Each number is 500 + 40 x the weight over its row's rms, rounded and kept within 0 to 999. Layers, rows and columns count from 0. Numbers have three digits each. The size before them is the row's rms in percent of the matrix's.

# layer 3 MLP up, 192x64, rms 0.317, rows 186-191, columns 0-63
078:473455458499502522543491416419553418516570520583564436513474579548519478510417513482527516542493491522460485553526510505470521471499541481439521512519518475519539524498508485531497523600523475
106:534462468575446548529556475510543465506570458554440422504394462508444523456495490495562504528473517568475545480518499480452463491470458519449509490448540452485475490552455521475486468514495562
113:606414421474567509565542477487522507528563508509512470544535477455483544496473485464461527441466492530535500466483489506524526472604502491553525484510450433495500465512451564479531544481450479
065:552517492576519512515576469525499501461584462513561500580512532514487488474510493522559553478417535542537505571488566491500510518553506526511505498525518500518540509597522568466596519524506542
086:498435567501483500526541550541441531548503509475572469558494541437508481551465529460540510507487480542464442502483531538563505529449449419494505459415483499519449463500544436449485424471518508
112:553486510497408523512509459522431463493468493547601560567515514503510438522474497534499533480512528509450467517537453520544525555572545565577527504529524515507587509473572492477492504545539513
# layer 3 MLP down (transposed), 192x64, rms 0.185, rows 186-191, columns 0-63
081:442485491481546527531438520461491502481574499478533516398558485531465462550508541410468480534549503439467450516557521488540470508492500530506519521483519586456491452449479579542467522471563473
111:531600545491529455467471441500510501459469521482443490457503547464490525500477488432500506525558486505574513512526529611429484465493482462566519489521583475467544548473435482497466493464477565
107:421475469482538529526473579485543546516386540438465511567485522501477446440510461519533505516505485443460515462475477439526528499477495468585482499505525532484512478595532522501508594503484507
059:541488529466526503390522476524501464544490470569487412532444455513500448478476464520462540479554555531457418513461548488544529508478470468535476524579519476496559536551473533484524472538543442
087:536437552483525533451460515505405522449473533558519486479455515450494526548509482503542532512491529464493539545529457523537522560488551493486477499450514448556514367499564510501515415487458528
111:501465477516502534491546497435550514508528505511439458577577469552508500510549547466470515438502469456551495573563537508439524458489423453384506496512569483496544540471516469464503508481484487